Weights of a small transformer language model.
Architecture: LayerNorm before each block, learned positions, no biases in attention or MLP.
Training: a variant of SOAP for these matrices, 96M tokens, 2938 steps.
Each number is 500 + 40 x the weight over its row's rms, rounded and kept within 0 to 999. Layers, rows and columns count from 0. Numbers have three digits each. The size before them is the row's rms in percent of the matrix's.

# layer 6 MLP down (transposed), 256x64, rms 0.245, rows 233-255, columns 0-63
102:557553490456473522559507528504520500480483438482503504587531544432563505474485541462503573499484538441504483498504466512413455463482471446516545551523491507516493624453451525498540466481556523
100:547519499493491517541557500518435504530482589517490573482460501580515419520539488596467543516476494515526525542545463512573474478532470498482516462517493521502562570480497417512539574559505483
098:536527537565469529542500418469515481544436540575451455451523475495498474495428418433499476592464503496497430454482528497518488425493515568507443528495478459469491525521553498477492466516501545
101:551502569470509510501530509495379469423456545465431516509524504470500436566529510490478469461509525541514564513560534436521465513490561538459540476446487500478534529536503485474437540461437460
100:555445449528565450476529466549506512524497536459518528437528478462563428582498487492483498496523437477479528450463484483539482523549499517512472561479522528455577493560542415518450419510488469
093:527491544495497458470462467616514440437542446553528558514469559508559460497441514550504601506518483485513505497526522461434500477527484484501561504474458508533472458444522514435574523493518468
090:560542511474465542519486522528479507464554491495543558431510487443486518505499517521579570431473461488507480509479430494519456497518501390480473472523501506480561586441449446512484550467434459
109:499457558503464449488495516486465496517496452590579506506504437515511503522458520577527520545451508506469474525524497363538491462438499549437472546502464516512468471536506417439540499514470493
093:591494491435522455485518499503562515525506558441518497550502410545546506504547512454489445489504575468490463546499486479485542598534524440500522532546469507539467527469542394466511510522488520
090:483477426479452528541405561480536520498453517498517493543439506516512533454458526492571488466535533549510558546488521536493593488441473481462538505488476454476575583435472466557507484489477477
090:515515408572503554501473515475498554526504466413452486559526545501435504562537465519553458502499500509486598512426492584494527519471413512501481514464517476544509520485485497545528528537444532
105:513468470528463542491542514492466532591492541534456532502471425469422501515452473461492459564510540537511401479507506432562521473525475517509559523507469501546498483507446458520522449550602521
083:563464502536531468471541457549445495422507432485446539471476471513510492530495488451488540494525506535498573487506484471497511500601455551490415530458411524502535487549501448525439503581502466
079:522414506535506502504522501430507530548479457451504491491515451489515544545456469436466506483516520531408457434457510491533452481500521471442480574481480504482549451488475423496522547548396442
085:444448534501524497460405522518503494524546545518429526550522478502536533514463481461490554500559549530440508467458462553497431512522505494477450557555500461398500498500459492432504523587509460
097:549491449572480448423494475581535483482560464435511414486493488522479538558461504487475511530489533454497446526453503496493571516529511504492543499541467569488456408545485509450482512532473424
081:506437479534421451500499544429444510492510438501510515543551446493401477511432439507518552412476469506484436504544511459546492526471442547471462502515505486435494469481470439529484468496457529
092:519544534502463500441484506528456524566461455530511525510586522484456504494477520533535487508438506550498520531522526553507515446528519530485424476472446400555432569502483492540488533573426440
115:429504498468446507490560486493449476530470507502535517471558505418496527505489477497579527514437543448442566494552540490517422539527558462534550524545456496583454467527564496456498490487550535
105:528472489499546480498514525569519527500527387556529467487496492505448552519510488500458568501533546493511533553502551499488452502439545475537467513475492570453478467534542416506476619551542522
102:472575488530500473475502533435515505474400502556551534496481518508558525587452464453506519550521442529539554456509514535542486414493503520475552532480470534497505540606512503461540534513544525
075:590466474541456453473513472477468582563490545474507515543544501496567525547430502535484466493448495495483460497495514493574473490491484416428490559506454490526480549510517518584526540535423517
093:444477459501574497528475498475449542425409496484527504489536507536466490495456430508530381489452517477496547526536587554444474535565502513561472467467499502464505513524479509486427480527487469
# layer 6 MLP up, 256x64, rms 0.243, rows 234-255, columns 0-63
096:472574564563496461565477520555572478499533542399505556509524424506552495496490416469530468534441425516471499510510543520541441538481510475519514531505462483536504489527470450559517540505473532
097:536447576453463502452447587521503499430462542446498480505515465557518492517545517471481564457492424500488517494485405490461547456580541535492545464540502581508518503523533455515525519539498469
104:537479569486494547455480555529491467524498522531450540531499443467526530509482463515509489537507552458498463622507546398500485480549520493576462488517475437467466495438496535569540478496463432
101:516568454484496491564582481498408506476469578491452530567550519443524510458493451550504524511506520435459448529504519528446462453459499529487555441511499571540549467448519545481494544515530485
097:476571482513544462482472411480525496535511436503557536501467425433559463514529470504480473439493445515489487430546544459562545542535423510508517533484488432523436475489448486553516521477466468
100:475494576466544492494447495549475453573416559477522440449455548530437500494541474475461442523544509492517521479425516498542492552402546496534482454473494561514487505509535504514560529558496532
103:468569542443476427502497528504560536503569450475538520461498460466519519532415455571459545491508541433467543502501465481467514445575494533453556513479509449491467530532469459542512568461515462
097:598491500504486423533524479468522489493463503539436565478527452528542539507476475487482577474409475489515418451530546496495548527496545546563540501473494496558473536513495587515557487484502558
095:577527491496513477584530505543478455569506509500543492489515492450531518484510469523527469490513399517531481524503462410521525484462501451541440502419509535487505467573574520511507424432469440
093:433512480564445553499546479504526493514559533500491553573580517457491504512494526465486494493512422491530498478553458528469527462597552433531444422536476466476498444475484501502458535439486448
103:546533446428536560490435488551464549502456491429514446481546536516534515438543537622534506507503487495440525566524499507506463499492460506509539465521515506476438422524447464467469532460483479
100:532486521470532502449470583523472464547556523406430486515560494514508525485506479535465587468522522511480421510476578452479485485546498540512479441531570492472425526452461486451508510440528485
099:557489511512498507606487459518528453437540542523581478501459499489512492464510531452491536550470478568450520563461465521449538527453511542484547510560485453544511477520506481504455409428474559
093:518482497476518443529536454541490466614530572483496531568480552476476486498497530483496567491519491472544485514497515432478485501474542485505511480493606466484486545507527464445456404395481498
095:556453456536544514552564404501502491477522547535544507511519500495598518466530504460513435480466534527498504527548473446498492517502551475500476466523512511510600414468423487513454447454538532
097:577474541546439551501540518543502474511456496402568478445466478542490533487559515476502488598478575518487469529500528445483530538538509517517481538419498465491457485505460465520537491418493452
097:545498512520499388402499517543491506573508527450457458459500526518466507459601474481542532445505499510503510535493558535511430555428438479503471502512503554486488443482510541559492460470532492
097:534516505506591485449421505448504463509525447450507536524502486504567578505538522515551549574487507414469469388512467476533527433514486480491454472515508513545456456482424509500536511503497493
093:534490522461558517545542526520567530581458456471471472506542412546519493494503458443487518491491459407489492509475489410484513492438560501476500465550521455464514503476502486595534456426489525
102:545518488520508466553551464538542502533472601574398527557490499538532428433507444512487476419424466509462535535538500537533545519475545473499514458539508476554464496481494495480481527552491492
094:450467523505551483546541480441502537465366537508494470440506477505391512527498494474448469501511444506454534477487461518494450528511492498524527566439477503546515444471438539530491426507466460
095:576467475499532470488501510472524509469548493606471442526502483460482521493560534495449473510474497482565482489498450546477443505465455479510445464501498486514452455521462404610509533585451503